config = dict(
    head_dim=64,
    norm_eps=1e-05,
    positions='learned',
    qk_norm=False,
    init_std_qkv=0.0224,
    lr=0.00791,
    schedule='wsd',
    decay_shape='linear',
    final_lr_fraction=0.0,
    batch_tokens=32768,
    dataset='wikipedia_en',
)
Each number is 128 + 32 x the weight over its row's rms, rounded and kept within 0 to 255. Layers, rows and columns count from 0. The size above them is the row's rms in percent of the matrix's.

# layer 7 MLP down (transposed), 1024x256, rms 0.0337, rows 199-251, columns 0-63
size [ 95 107 101 108 108 102 108  93  98  97  88 116  96 114  99  90 108  98  96 111  85 112 100 122 109  99  91 102  98 101  97  95  89 106 104 102 100  93 103  95  85 101 113 100 109  86  91 112 109 113  89 107 112]
[[ 79 140 120  75 108 144 164 144 179 131 165 113 127 165 116 109 132  88  65 103  85 155 110 141 136 122 127 108 153  92 102 105 157 162  99 162 151 110 147 115 160  80 147 100  83 133 130 170 202 215 174  77 135 115 153  92 167 200  66 125 162 129 127 108]
 [132 126 119  95  83 159 116 178 140 134 127  86 101 126 114  48 101 114 155 190 118 145 168 121 104 172  65 110 179 119 141 125 160  96 131 157 106 121 119 215 160 181 120 104  88 117 165 114 153 120 122 112 131 107 132  98  86 151 121 171 111 125  53  52]
 [115 132 135 108 116 180 133  98 137 114 101  86 147  82 162 127 188  81 170 128 173 136  90 169 132 160  91  50 184 125 103 167  93  56 136  53 158 141 126 102 159 101 137 120 100 128 109 120 124 131 180 126 121 111 144 107 152 105 134  84 122  98 137 118]
 [159 116 131  88 109 132 136  97 136 109 177 126 149 111  98 161  98 126 114  88 111 140 126  94 166 132 113  89 131  84 157 144  83 153 148 150 161  80 123 164 119 151 144 128 131 166 101 156 111 110  93 139 116 123  83 138 107 142  50  52 106 163 198 153]
 [120 123 197 161 106 122 151 150 123 109 103 125 182 154 116  77 171 139 196 154  90 139 121 144 114 150 141 121  95 118  98 107 172 138  83 146 119 133  89 187 138  45 145  89 102 105 152  71 119 109 139  94 138 174 108 101 122 146 139  94 143 171 194 103]
 [119  83 112 116 120 168  69 199 128 146 158 136 141 131  61 112 124 109 145  62 109 122 142 147 176 128 167 158 126  77 157 139  89 149 161 141 177 152 120 129 115 105 148 127 183 169 148  97 138 112  93 201  85  98  85 119  91 126 179 140 128 164 215 157]
 [109  51 156  75 152 103 154 155  85 133 167  74 209 132  81  90 189  68 143 135 159  91  89 135 148  88 159 155 118 143 123 121  95 108  85 118 110 125 110 117 170 217 145 121  89  73 151 110 141 160 141 133 107 125 131 153  85 121  96 141 139  93  94 136]
 [138 110 143 108 164 153 177 149 134 150 130 199 103 149  73 154 142 131 147 126  71 137 129 145 145 170  60 167  85 120 122  87  90  92 175 136  92 178 107 150 142 142 124 101 102 148  73 114  99 157 138 141 165 129 162 122 146 120 106 149 158  69 126 162]
 [143 123  68 145 144 151 164  80 125 174 132 122 156 126  87  83 107 110 115 126 157 180 130 176 114 132 170  43 193 120 148 135 124  78 103  78 135  95  65  90 116 129 152 125 123  88 130 121 126 140 106 135 129 118  90 100 130 142 126 151  93 190 134 137]
 [204  64 139 163 124 118 147 119 120 180  82 128 146 132 157 121  77 128 174 111 141  89 140 126 121 149 126 145  73 154 154 162 116 180 168  58 135 130 154 184  87 155 138 205 118  97 177 140 119 130 111 169  80 134 134 116  93 145 146 123 146 101  94 186]
 [169 121 144 116  81 141 141 148 121 113 117 162 163 116 100  92 157 135 160 105  85 173 188  98 147 117 144 144 161 110 173 153 165 133 101 150 139 158 138 133 159 164 134  74 115 147 113 130  90  63 170 146 110 118 108  47 179 175 182 135  67  88  67 170]
 [142  68 196 131 123 131 113 153 119 109  99 117 143 134 110 100 151 141 126 133 172 157  81 131 146 126 180 121  68 150 158 148 143  56 116  96 127 174 139 121 143 138 111 119  97  64 164 119 141 178 171 118 118 135 170 119 189 109 119 159 134 144 111 128]
 [153 193  79 137 169 178  59 144 178 120 122 141 164 162  78 177 133 128 165 102 139 152 132 130 122 152  81 156 135 151 142 202 187  84 152 109 128 131 137 132 126 161  98  86 119 113 137 131 134 130  78 143 164 148 103 146  81 125 143 132 103  32 137 140]
 [106 157 175 126 100 158  85 218  96 177 173 114 112 107 159 111 148 121  84 127 122 103 136 109 143  52 157 162 124 156 146 152  89 153 128 119 153 112 121 107 138 174 157 109 128 133 189 156 197 116 101 144 131 148 182 128 125 116 139  81 113 143 123 152]
 [ 96 126 140 163 145 175 108 122 176 107 197  81 128 105  99  99  93 122 128 144 119 122 139 139 150 185 110 113 104 156 127 110 129 154 153 112  85 128 135  74  70 156 131 131 107 178 136 123 148 198 108 156 116  76  83 132 146 138 120 118 183  86 177 138]
 [117 135  76 165 102 141 129 155 162 166 123 154 134 118 125 122 100 119  68  81 107 162 134  63 133 106 111 139 101 147 136 101 150 152 123 107  90 154 174 149  79  40 159 164 159 142 124 142  50 121 108 104 164 167 144 125 151 162 158  74  74 156  97  88]
 [133 104 142 118 121 100 126 159 186 151 137 179 102 129 123  72 110 163  99 137 157 100 155 110 146  89 135 115  90 135 149 112 125 114 118  91 148 131 149 126  95  57 150  93  96 138 126 175 143 160 116 142 152 113 132 112 110 113  82  98  63 132  87 120]
 [ 97  99 159 117 113 146  93 174  99  88 152 119 113  35 150 100 157 109 161 177 153  45  46 163 107 147 124 116  94 176 124 140 121 105 149 122 116  75  76 129  84 122 121 161 167 125 133 120 127 173 131 132 118 135 163  71 111  89  99 148 102  86 147 135]
 [110 112 121 134  46  74  84 125 120 165  78  97 145 123  83  88 153 105 176 142 167 138 127 126 125 148 119 132 114 135 140 139 115 171 129 107  66  98 142 149 148 102 108  58 102 157 187 118 178 138 102 107 105 151  75 133 125 102  66 180 159 131  85 139]
 [136 101 116 118 121  96 108 132 133 154 140 117 117 127 153 132 110  93  87 130 115 132  95 156 107  83 104 154 114 101 122 102 109 143 175  86 133 154 177 116 137 114 179 133  97 146 112  72 142 113 151  59 160 142  98 197 136 119 179 139  38 160 116  44]
 [161 121 167 104 187  98 171 174 180 116 132 112 119 114 103 113 121 102 108 152 106 176 150 138 184 120  94 183 116 188 171 118 100 151  52 104 126 142 112 135 148 159 159 152 200 122 161  99 107 121 149 104  77 122 109 135 127 139 117 106 140 164 117 126]
 [153 151 143 159 150 144 170  95  97 118 143  94 105  94 129 133 128 181 152 144 152 137 119 132 111 152 125 116  95 113 161 164  99 120 138 164 127 184 195 156 156 140  89 102 124 183 149  87 116 129 139 187 139 106 117  83 157 135 133 140 133 158 140 134]
 [ 92  90 128 147  76 160  90 113 130 111 151  93 140 112  95 112 158  90 150 153 169 133  77 130  99 165 140 134 113 124 158 120 105  95 152 125 123 150 130  80 146 168 117 112  22 101 143 128  99 112 115  59  98 175 177 140 155 150 103 145  58 129 110 134]
 [131 147 131 162 111 138  95 111 148 145 149 152 184 178  72 109 137 120  26 169  91 144  92 129 124 127 101 176 102 121 153 141 130 124 121 167  88  57  70 131 153 138 183 165 111  91 135 107 204 124 153 184 140 140 164 125 121 144  69 156 125 139  73 110]
 [ 92 111 152  91 150  99  92 108 161 122 125  52 136 155 173 144 117 152 149 106 167 107 110 159 143 177 159  68  91 114 129 107 149 174 143  88 104  88 144  60 157 118 135 155 229 101 142 163 172 131 128 136 155 133 135 150 178 135 137  92 146  76 108  94]
 [136 144 117 144 159 181 126 132 133 120 100 123 154 139 133 164 102 141 128 152 149 142  73 143 104  92 125 132 119 129 128 130 173 135 134 111 109 163 128 102  93 117  84 158 137 161 161  83 137  99 139 126  79 162 147 164 128 127  89  98 162 145 112 150]
 [134 117 103  65  89 183 140 186 154 138 140 116 133 114 140 132 141 208 133 178 143 124  73  94 127 147 145 126 164 119 116 161  51 149 154 174 139  61  82 156 115 109 137  71 153 150 159 150 122 162  86  85 190 121 142 165 111 103 173  69  41 145 121 109]
 [ 92 175  92  79 152 139  78  82 137 104 150 151 122 148 131 122 128 118 138 165 178 101  85 202 155 121 122 141 148 146 170 114 136 125 142 135  78  83 153 174  83 129 121 108 143 203  94 107 182 138 113 126 179 128 133 155 160 141 142 127 129 180 162 142]
 [134  76 101 191 151 142 136  86  90 124 122  76 139 125 150 124 173  93 108 127  77 104 144  89 180  84  70 133 135  90 157 105 145 106 152 116 180 149 120 146 191 166  63 156 162  80 152 114 137 141 136 134 145 102 105 115 150 199 125 133 117 205 134  80]
 [103 122 139 119 151 185 139 114 132 134 138 101 149 109  96 118 107 156  60 166 121  95 172 122 129 143 133 122 162 178 149 165 168 159 109 123 102 139 204 119 121 117 139  81 131 164 113 186 157 169 112 133 141 120 174 122  46 110 117 143 159 126 162  45]
 [127 200 160 178 134 109  57 184 118 111 127 142 124 115 151 160 138 116  91  98 147 128 146 127 136 115 123 175 135 121 128 132 163 139  94  61 122 101  81 116 182 144  80 116 107 126 156  43 127 170 134 133 107 144 152 109  72 165  58 126 106 164 142 108]
 [176 160 142 137 117  73 102 132 168 124 146 155 133 138 114  77 158  59 164 151 124 110 156 158 107 100 138 117 123 177 139 151  90 129  86 114 187  75  95 143 145 146 125 153 114  81 166 159 139 110 156 165  79 120 153 132 133 106 133 145 125 153 153 151]
 [ 37 123 151 152 132  69 161 120 163 167 119 134 137 112 106  97  94 143 110  74 163 115 108 138  95 100 157 136 106 122 123 176 173  60 186 126 132 127 111 120 101 145  88 200 123 139 149 121 116  47 148  39 136 149 113 102 128 119 126 179 123  71 158  97]
 [122 181 130 141 100 167 127 102  67  73 153 140 108 147 181  95 141 135 162  77  86 138 146 125 110 120 131 130 116 104 156 176 144  70 111 177  79 185 146 178 123 145 191  99 123 192 139 181 103  84 118 109 118  99 167 181 134 128 136 160 126 140 143 140]
 [138 133 152 134 111 114 151 177 142 134 117 145 159 108  73 124 127 111 196 110 135 162 189  75 146  99 150 111 137 117 158 139 204  71 146 158  93 128 114  91 120 101 163  77 129 129 130 172 203 161  90 175 194  92 137  64 145 155 131 118 132 115 139 149]
 [133 133 154 143 134 123 229 146 106  89 136 165 147 127 158 105  68 218 155 122 126 157 128 137 148 134 107  79 102  98 100 129 125  91 109 197 120 117 126 140 128 136  61 138  75 141 156 125  81 113 129 128 172 126 100 186 132 158 185 123  92 125  62 160]
 [156 180 144  95 124 125 174 129 159  91 128 127  76 109  97  79 151  99 124  73 131  99 125 105 140 157 119 160 175  91 174 166 107 101  97 143 158 141 108 154 117 157  87 132 103  88 105 151 142 174 136 105 121 118 177 173 135 104 141 161 201 103  83  92]
 [156 172  98 103  70 127 125 123 157 127 107  70 153 138 104 108 133 130 162 173 121 150 119 126 159 111 127 159 100  91 157  79  85 125 113 102 119  64  95 186 155 124 192  83  78 103 133 160 161 139 173 102  95  91 133 157  94 107 152  94 144 112 185 129]
 [202 135 122 126 144 134 115  93 120 165 130 119 127 109 104 144 134 132 153 109 110  83 104 130 125 156 120  99 105 102 159  93 155 129 115  73 109 189 162 127 155 101 137 135 133  70 113 133 129 120 199 121 157 140 144 153 187 141 119 158 106 108  62 101]
 [132  96 115 102 143 165 151 116  79 164 152 119 150 139 112 127 146 114 107 115 138 126 183 143  87  84 143 105 119  87 124 156 125 118 136 163 146 120  98 110 121 143 181 186  98 146 108 142 134  84 180 120  78 111  92 131 154 136 166 144 115 159 124 143]
 [196 149 126 104  61 143 121 122  81 115 195 114 132 137 174  97 122 128 126  85 119 121 142  91 177 116 118  69 133 104 149 135  70  97  71 120  81 156 121 182 115 144 124 167 106 128 108 168 117 180 114 135 129 117 137 169 121 162 126 176 153 148 169 180]
 [132  84  97 168 102 129 156 119 183 110 143 162 141 175 169 134 119 117  93 160  89 161 127  85  68 118 176 210  95 180 186 161  71 124 107 172  72 137 150  98 159 147 130  76  87 146  85 107 126 198 118  98 139 121 150 118 156  94 100 112 122 134 157 132]
 [144 112  86 191 125 117 134 139 154 195  83 137 158 199  55 165 171 115 110 162 143 143 139 122 107 106  69 155 161 118 114 121 155 191 121  76  94  53 123 108 112 116 171 115  86 142 129 150 108  88  94 116 163 133 168 120 159 159 106  85  61  87 182 143]
 [115 119 168  81 116  76 148 126  82  73 159 119 146 133 110 109 157 169 147 109 146 178 132 187 102 194 148 123 124 182 141  99  93 108 124 140  70 127 125  78 165 145 173 121 144 176 121 130 146 181 116  94 113 186 165 141 165 138 132 152 123  94 116 146]
 [ 87  99 107 116  82 101  88 123 174 137 192 158 151 114 112 169 146  92 129 102  37 151  90 124  80 140 124 116 180 108 113 144 186 105 144 136 160 117 102 129  93 144 177 157 121  84  57 139 148 176 113 171 140 102 146 127 155 143 131 159  97  84  72  68]
 [184 153 112 152 137  88 125 160 104 134  84 179 112 209 175 148 165 152 187 132 170 105  89  98  98 153 166 140 127 170 127 119  93 160 113 129 136  78 136  89 111 153 131 119  71  94 155 150 172 154 144  98 166 168 198 134  88 137 106 156 165 162 111 174]
 [ 92 133 131 149 124 161 176 128 124  86 139 158 106 139 141 179 136 102 160 181 165 119 139 107 142 119 151 107 125 149 149 151 172 126 145 138 146  96 139 155  69 149 211 101  99  30 155 114  44 130 162  96 159 130  62 130 149 127  69 157 146  80  43  89]
 [149 108 102 139 172 150  95 143 169 139  76 127  92 118 128 168 134 157 150 109 108  95 101 128 122 187 102  96 150 105 147 125 164 151 129 139 150  85 144 158 155 136 200 109 147 136 128 189  89 135 106  91 141 113 108  82 106 200 126 116 136  51 164 112]
 [178 171 132 131 119 110 116 176 134 112 103  94 202 174 150 172 171  96 156 133 173  94 163 138 160 149 143 148 114 142 177 100 109 100  82 193 125  86 135 183 128 141  75 153 156  92  79 179 122  98 128 132 129 118 179 127 106 118 144  97 172 106  71  93]
 [134 129  74 163  93 112 128  99  87 101 124 100 116 162 138 124 139 123 124 193 115 164 110 143 130  61 167 131 145 116 167 134 174  93 113 142 104 127  89  99 136 138 111 174  72 203  80 126 152  96  44 106 118 143 136 140 120 105 155 106 120 199 152 113]
 [101 147  89 133  95 123 126 112 114  86  91 120 149 106 110 139 100 123 109  87  81 247 124 142 129 200 110 172 198 104 126 150 135 120 122 134  97 177 147 107 147 122 125 211  98 140 166 119 115 118 134 116 105  84 105 130 165 151 136 132  97 154 126 160]
 [ 65 117 167 100 135  83 129 130 168 131 153 123  68 163 150 138 114 165 151 169 171 160 158 141 123 137  56 140  67 149 106 101 129 103  87 148 106 114 133 169  97  97 171 127 137 130  95 124 174  86 157 160 188  80  88 129  80 167 149 146 212 175 131 130]
 [208  76 135 120 205 102 103 136 135 165 127 145 143 137 114 189 138 137  95 140 127 163 163 136  81 113 183 143 122 180 142  90 145 123 116 151 116 169 134 162 126 131 114  88  75 162  94 142 137  99 130 152 154  85 117 162 172  98 151 130 130 146  98 144]]
# layer 7 MLP up, 1024x256, rms 0.129, rows 200-251, columns 0-63
size [101 101 105 106  81 108  94 104 105  93 112  95 105 102  97 100  97  99 109  98 107 105 106 111 105  91  93 101  99  96  97  99 106  96 100  98  88  99  94  92 100 104  99 106  89  97 102 101 104 101 101  95]
[[160 147 127 143 116 144 141 122 161 125 164 149 100 178  89 183  93 167 200 188  99 190 139 136 113 136 108  85 128 145 139  60 135 138 155  97 107 116 145  76 136 110 128 147  43 124 103 148  85 145 113 121 133 103  99 139 102 128  64 181 140 152 180 134]
 [ 99 105 137 105 121 134 124 135 115 134 171  97  89 133 115 127 109 140 105 111 154 209 121  42 141 123 124  98 185 101 121 133  55 148  69 123 140 137 120 127  60 145 120 172 140 155  92  85 111 104 118  93 136 120 157 104 111 111 163  76 110 167  91 210]
 [158  88 194 134 139 198 127 118 153 139 127 106 135 152 137 105  90 160 127 109 161 132 135 167 108 183 129 210  87 138 133 141 156 158 132 147 104 143 112  84 179  89 144 121 119 163 177 178 129 158 151 117 126 173 158  95 127  98  97 213 181 162 118  85]
 [120 157 126 177 122 174 134  95 104 143 130  50 101 108 138 131 139 173 115 114  89  97 118 106 118 165 143  88  58 133 130 152 145 120 146 185 117 105 112 120 139 185 125 146 141 178 126 108 114 100  99 188  88  87  67  79 165 148 149 154  62  97 138 176]
 [101 143 126 123 168 138 110 110  61 149 108 111 158  95 168  47 121 150 144 133 146 145 177  85 133 118 134  92  90 156  96 132 155  69 165 165 141 119 116 116 173 132 117 225 185 115 123 174 213 154 142 105 126 176 124 101 114 146 163 130 109 136  99 118]
 [181 119  94 113 108 119  93 190 145 202  99 140 141 190 105 153 106 182 161 121 100 165 159 169 144 145 115 142  80 128 116 135  89  92 185 145 147 127  87  79 170 131 113 110 157 156 114 139  66 124 117 183 135 133 169 199 143 186 122 152 107 120  94 123]
 [149 113 151 140 144 112 198 133 181 116 180 138 146 125 113 131 134 132 155 139 110 113 140 167  79 180 127 131 133 168 128 164  83 148  74  84 116 125 117 104 133 126 151  94 163 139 145  71 160 101 136 139 103  89 151 115  88  44 161 100 174 152  77 114]
 [190 166 121  73 138 146 157 140 102 124 148 165  92 116 128 177 123 103 184 130 174 107 178 108 135 146 132 102 151 154  75 123 135  62 106 221 108 144  83 100 161  81  68 101 121 128 100 123 111 137 115 145 152 118  86 122 140 135 147 110 131 104 196 174]
 [125 126 149 165 191 109 145  89  95 159 137 117  92 163  79 144 154 164 132 151 125 115 151 156 125  78  78 149 142  75  95 136 107 164  86 133 127 205 137  87 129 133 140 133 123 142 143 164 109  69 125 100 141 139 165 147 152 104 164 103 154 161 162  91]
 [ 85 161  96  28  65 148 119 109 178 168 150 132  71 150  91 101 114 161 155  82  84  92 145 143  85 130  88 145 128  97  93 111 125 118 145 110 174 143 122  79  51 155 119 114 114 120 140 126 129 100  75  75 174 157 148 104 116 149  95 139 145 187 150 147]
 [ 63 154 137 144 132 102  83 126 155 148 136 129 135 151 121 133 134 111 173  94 145 106 189 138 149 114 132 134  87 141 123  88 123 135 118 113 105 136 136 129 110 134  98  58  96 104 146 124 155 160 203 178 169 106 174 162 196 136 137  86 102 129 157 124]
 [178  95 165 128 179 120 126 153 119 168  91 158 146 150 148 108  89 148  79  97 137 140 126 179 106  98 169 182 161 134  93  60 118  99  67 162 162 102 176 127 122 131 102 136 124  99  80 146 136 184 203 100 130 103 126 116 111  91 106 131 132 180 184 140]
 [120 136 167  88 150 139 166  95  71 125 142 131 168 118 134 118 137 108 206 165 119 130 134  99  69 140 174 121  97 132 148 103  94 127 175 133 132 150 100  91 123 181 142 175 164 152 144 150  80 145  89 129 141 171 149 200 158 124 117 148  88  98 123 155]
 [ 90 134  40  91 137 132 135 177 104 134 120 163 133 107 149 173 109 159 142 119 160 101 159  77 171 107  59 183 147 139 115 105 121 125 119  68 103  99 178  99 117 114 188 118 159  98 119  89  99 130 169 125 144  72 129 171  82 142 126 182 115 114  98  72]
 [179 141 124 104 138  95 113  60 114  67 126 140 126 143 108 100 165  89 169 129 152 153  68  87 101 104 128 158 136 131 142 109 132 147 129  88 142 123 103 147 139 138  26 131  95 156 113  89 145  91  95 141 138 146 170 105 103 120 122 170 155 160 165  89]
 [115 118  89 120 162 119 164 111 149  79 144 139  77 154 138 156  95 149 102 156  66 127 190 119 153 144 159 144  99 147  97 142 155 101 142 146 102 138 170 107 179 133 170 107 128 118  42 141 174 125 148 200 145 135 139 123 130 104  91 109  99 163 143 157]
 [159  82  61 130 107 137 143 126 115  96 121 147 124 145  96 110  95 196  96 175  76 181 153 105  83  87 124 139 138 134 137  85 113 111 197 164 173 117 107  91  91 132 201 106 143 121 119 144  89 134 136 163 201  89 123 102 160  73 128 139 133 161 111 131]
 [ 91 115 120 153 107 155 153 174 153 106 145 159  98 158 167 116 133 138  76 162  72 167 149 174 135 152 141 111 123 178 133 125  74 104  88  90  80  90 202  96 105 132 106 140 115 148 103  85  82 153  86 137 141  86 169  99 151  44  88 160 113 161 176 111]
 [148 113 107  93  85 178 112 113 139 141 113 129  89 159 129 136  95 144 100 156 130 155 160 133 119 135  70 153  66 123 116  53 149 163 199 101 134 161 111  93  91  91 132 150 127 102  43 142 208 134 145  78  90  98 137 109 106 157  90 119 133 140  98  95]
 [162  74 112 164 173 135 162 108 125  84 136 105 114 214  64 150 142 113 119  97 150  82  83 125  91 152 100 152 153  87 130 163  98 147 112 151 138  71 104 109  70 110 152  89 133 101  80 173 122  91 153 147 148 129  85 157 116  60 127 122 177 138  98  87]
 [160 111 118 161 126 124  86 123 147 125 128 133 112 132 121 161 180 113 146 144 162  95 142 115  66 117 105 169 118 187 155 106 121 179 174 114  72 126 179  97 104 124 116 164 154 133 142 182 151 113 127 184 140  89  69 104  91 108  68  99 126  57 118 126]
 [126 131 186 158 108 104 165 130 208  82 148  82 154 158 163 105 146 136  94 116  98  82 153 137 123 145 150 113 123 191 129 167 194 115 198 149 133 149  64 122 210 129 128 155  69 115 120 113 112  56  36 109 139 178 120  67  51 126  81 165 145 157 133 106]
 [105 109 128 116 119 112 136 131 115 151 149 122 110 156 161 138 122 143 118 199 100 106 141 110 113 175 119 107 180 112  87 150 155 128 167 154 135  82 138 140 113 172  95 111 114 103 102 164 179 200 128  36 160  98 134 178 120 114  83 173 102 120  98 103]
 [ 81 188 122 153 111 169 109 185  98 147  90 157 141 141  76 136  70 137 178 126 129 122 132 163 156 123  94 152  82 163 145 136 192  56 119  98 163 102 134 130 148  87 168 176 168  17  96 166 134 113 138 118 136 111 103 136 112 170 118 155 115 106 147 134]
 [137 142 131 156 172 123 114 140 105 153  98 129 140 130 101 136  80 133 122 168 192 133 146 126 106 131  72  94 128  98 120 152 148  56 109 125 231 144 203 189 135 144 187 128 112  85 170 130 160 179 112  74 118 134  97  69 173 116 114 112 138  96  92 142]
 [124 133 104 118 173 102 122 101 150 138 138 146 105  89 159 126 131  62 100 135 153 149 101 243 129 125 131 122 158 101 108 116 128 108  85 165 113 135 195 153 105 188 117  72  98 129  63 145 152 123 129 186 106 142 144 153  83  82 106 163  95 133 109  62]
 [196 114 150 165 101 140 127 175 107 102  83 120 118 119 128 126 121 121 220  86  89  50 116 151  97 108 109  91 127 159  97  56 103 128 134 112  95 136 110  78  91 121 187 142 122 112 182  69 126 136 158 136 133  98 130 168 162  93 142 162 102  62  96 130]
 [119  78 123 148 166  93  74 139 125 156 100 159 154 121 140 120 141 142 158 135  91 179 135 113 124 162  91 128 127  91 137 109  55  85 157 143  82 152 159 152 129  95 158 140 108 138 123 134 118 142  96 116 125 101 147 111 117 128 100 143  91 122 117 162]
 [130 213 114  83 139 204 107 132 128 115 109  98 146 138 154  74 124 169 155 118 138 156 122 101 101  86  94  82 129 133 119 194  69 203 143 106 140 143 175  75 130 121 143 178 177 120 177  94 131 112 125 100 108 105 100  94 159  63 190 156 160 143 160 141]
 [145 117 124  74 154 166 100 126 116 151 109 154 143 109 143  83  97 120  76 101 118  94 223 103  63 143 153 119 184  95 112 129 161 183 114  97 137 122 109 111 121 158 157 166 113 118 148 137 125 157  82 114  85 110  83 168 130 101  88 126 115  94 118 122]
 [126 112 121  67  77 163 195 178 135 131  78 158 127 124  88 112 107 155 185 114  89 114 119 128  97 144 119  86  92 131 118 134 102 120 115  92 104  58 196  52 115 143 112 171 123 151 110  91 124 170 116 108 131 101 137 124 110 119 162 137 140 130  95 130]
 [ 90 144 152 178 163 120 195 166 129 129 179 156 109 151 136 116  87 119 140 146 116  95 109 117  98  97 169  66 167 150 108  83 103 131 108 166 130  95 108 140 131 128 104  80 142 111 114 113  86 243 147 132 161 158 135 139 151 140 142  96 160 130 117 159]
 [185 113 157 194 136 162 101 139 163 161 107 139 111 136 146 110  86 171 112  87 144  39 133 118 182 164 122 168 115 146 112 149  96 100 127  62 144 172  89 151 208 110 121 109 128 111 158 122 177  87 121 155 176  99 114  97 134 124 117  86 157 116 129 101]
 [ 73 148 137  88 145 133 179 184 128 109 145 135 177 162 160 152  82 174 167 123 199 117 137 105  69 147 153 132 126 115 104 104 197 143 144 128 182  85 121  91 149  89 136 131 114 106  65 161 101 116 138 115 181 162 142 173 126 116 110 128 130  94 115 144]
 [114 138 112 130 107 134 159 131 126 117  93  96 104 151  70 132 196 132 121  88 165 108 109 110  83 169  69 104 147 103 140 101 153  68  87 122 149 171  67 148 110 124 124 110  83 179 155 119 152 125 159 152 119 175 171 161  79  85 118 169 111 178  88 121]
 [148 122  64 122 109 141 128 124 120  94 145 138 138 138 164 122 161 197 146  80 184 169 107  98 133 142 128 183 164 136 103 186 181  72 122 164 127 120  66  91 130 121 171 135 174 108  87  76 151  83 138 143 169 139 105 171 110 107 161 163 142 128  91 139]
 [ 43 127 178  72 177 141  80 125 113  95  81 180 120  88 101 139 169 126 164 151  83 161 120 108 178  81  81 167 124 147 150 187 104 117 129  93 151 185 108 123 155  93  94 187 164 119 118 153 177 121  90  77 138  42 133  90 138 144 149 144  66 118 138 171]
 [129 166 110 133 151 104  87 129 105 183 157 173 152 148  68 166 170 143 116  86 146 175 128 159 172  71  68  63 204 121 175 125 137 142  74 147  98 136 129  78 149 168  95 127 107 102 154 136 165 126 129 116 154 175 176 144 137  95  99 124 155 135 105  92]
 [136 197 105 120 106 137 199  70 167 137  98 100  87 145 143 108  92  97 113 140 145 160  82  92 136 107  59 151 102 157 132 185 105 143 105 111 146 145 129 153 154 148 135 110 144 159 129 172  56 200  96 154 160 151  90 103 153  98 132 111 103  99 143  67]
 [120 122 109 122 139 102 125 128 137 138  65 153 168 160  89 125 160 118 135 138  77 103 141 128 108  32 176 145  84 170  78 172 121 117 164 154  85 125 151 163 150 145 119 136 135 115 157 123  95 125 101 137 113 119 112 193 131 142 142  85 131 142 147 110]
 [147 114 111 137 170 107 135 110  97 114  62  78 214  85  74 158 149 177 177  99 154 168 121  96 145  75  95 148 123 131 112  63  61  67 113 128 140 140 122 139 169 168  73 111 156 116  85 120 117 115 104  77 115 164   0 132 187 130 106 176 128 125 112  73]
 [109 117 132  93 161 140 149 172 130 122 127 190 127 137 163 176 139 132 108 143 115 109  56 131 163 164  81  78 113 136 105  90 149 163  80 149 129 138 137 113 127 198 142 149 129  72  75 132 166 103 165  97 107 112 138  88 118 137 133 121 142 163 151 159]
 [199 109 161 163 137  90  78  90 141 179 161 182 130 121 114 170 132 100 176 160 113 108  65 116 179 142  86  75 148 122 100 128  91 109 130 119  90 119 129 152 134  90 188  88 128  92  81  86 170 164 174 168 130 126 150 150 146 129 145 129 135 124  91 155]
 [119 132 126 109 115 113 111 158 132 138  89 154 163 151 123  43 155  87 134 112 160 117  77 163 144 101  79  91 140  92  83 100 134 150  98 102 145  99 154 145 155 199  85 121 109 108 171  99  83 122  90 124  86 109 155 164 170 132 181 118 188 116 109 164]
 [ 50  92 220 121  99 156 124 135 190  83 118 129 182  84 111 155 108 103 111  96  75 159 149 136 154 162 119 131 134  86 157 160  88 135 129 112 144 145 112 163 144  88 114 114 145 160  98  96  82 130 115 134 122 123 139 100 117 153 108 129 144 120 141 109]
 [119  94 121 107 118 124 112 142 106 175 150 136  77 117  75 140 133 143 132  65 125 180 130  57 121 166 162 122  97 144 133 162 164 113  69  58 150 140 131 111 117 106 145 147 107 105 145 110 126 117 103 165 137 101 147 102 172  76 174  79 112 168 207 135]
 [126 226 113 166 181 102 134  99 147 136 180 163 152 158  61 119  80 213 146  76 136 141 145  94 179 137  76  97 117 172  93  99 105 164 131 134 160 115 142 139 137  68 148 103 124  71 148 147 141 120 122  95 135 132 167 156 127 125  93 172  96 113 166 137]
 [134 139 129 145 160 167 152  73 204 104 145 165 103  96 150 115 136 139 136 176  64 126 131  95 121 124  97 108 122 111 172 115 148 127 142 104 153 140  92 110 168 111 146 114 132  99  82 137 124 143 158  92 139 146 131 163 109 151 158 172  73 140 134 132]
 [147  97 122  94 120  98 145 175 116 140 140 108 137 137  82 181  76  98 129 117 133 115  97  70  80 110 137 119 158 126 155 156 110 119 174 147 127 104 135 159  96 175  85 155 108 127 134 140 118 165 130 122 118 130 111 210 124 238  62 162 114  54 135 162]
 [ 61 100 229 137  73 126 144 123 153 138 118 115 132 136 134 155 113 126 143 137 115 130 100 107  41 124 137 152  97 127 105 121 106 124 105 164 106 142 123 112 157 136 124  81 133  97 133 128  91  83 139 137 123 130 133 145 144  83 104 121 180 159 105  87]
 [ 96 145  94  99 152 159 138  81 101 111 107 136 107 128 140  73 154 144 138 181 136 145 167  82  81 120 114 137 167 114 115  99 147 121  21 105 125 176 118 129 153 124 173 178  57  88  86 108 133  68 105 123 176  99 119 125  81 153  93 113 108 120 107 159]
 [154 138 109 152 155 151  87 162  65 104  90 144 116 107 140 108 102 150 123 166 175 124 175 142  91 127 120  99 117 127 136 113 131 136  84 170 150 170 162 146  89  75  82 165 171 149  51 104 144  93 176 176 140 112 134 129 123 122 162 155 130  78  45 123]]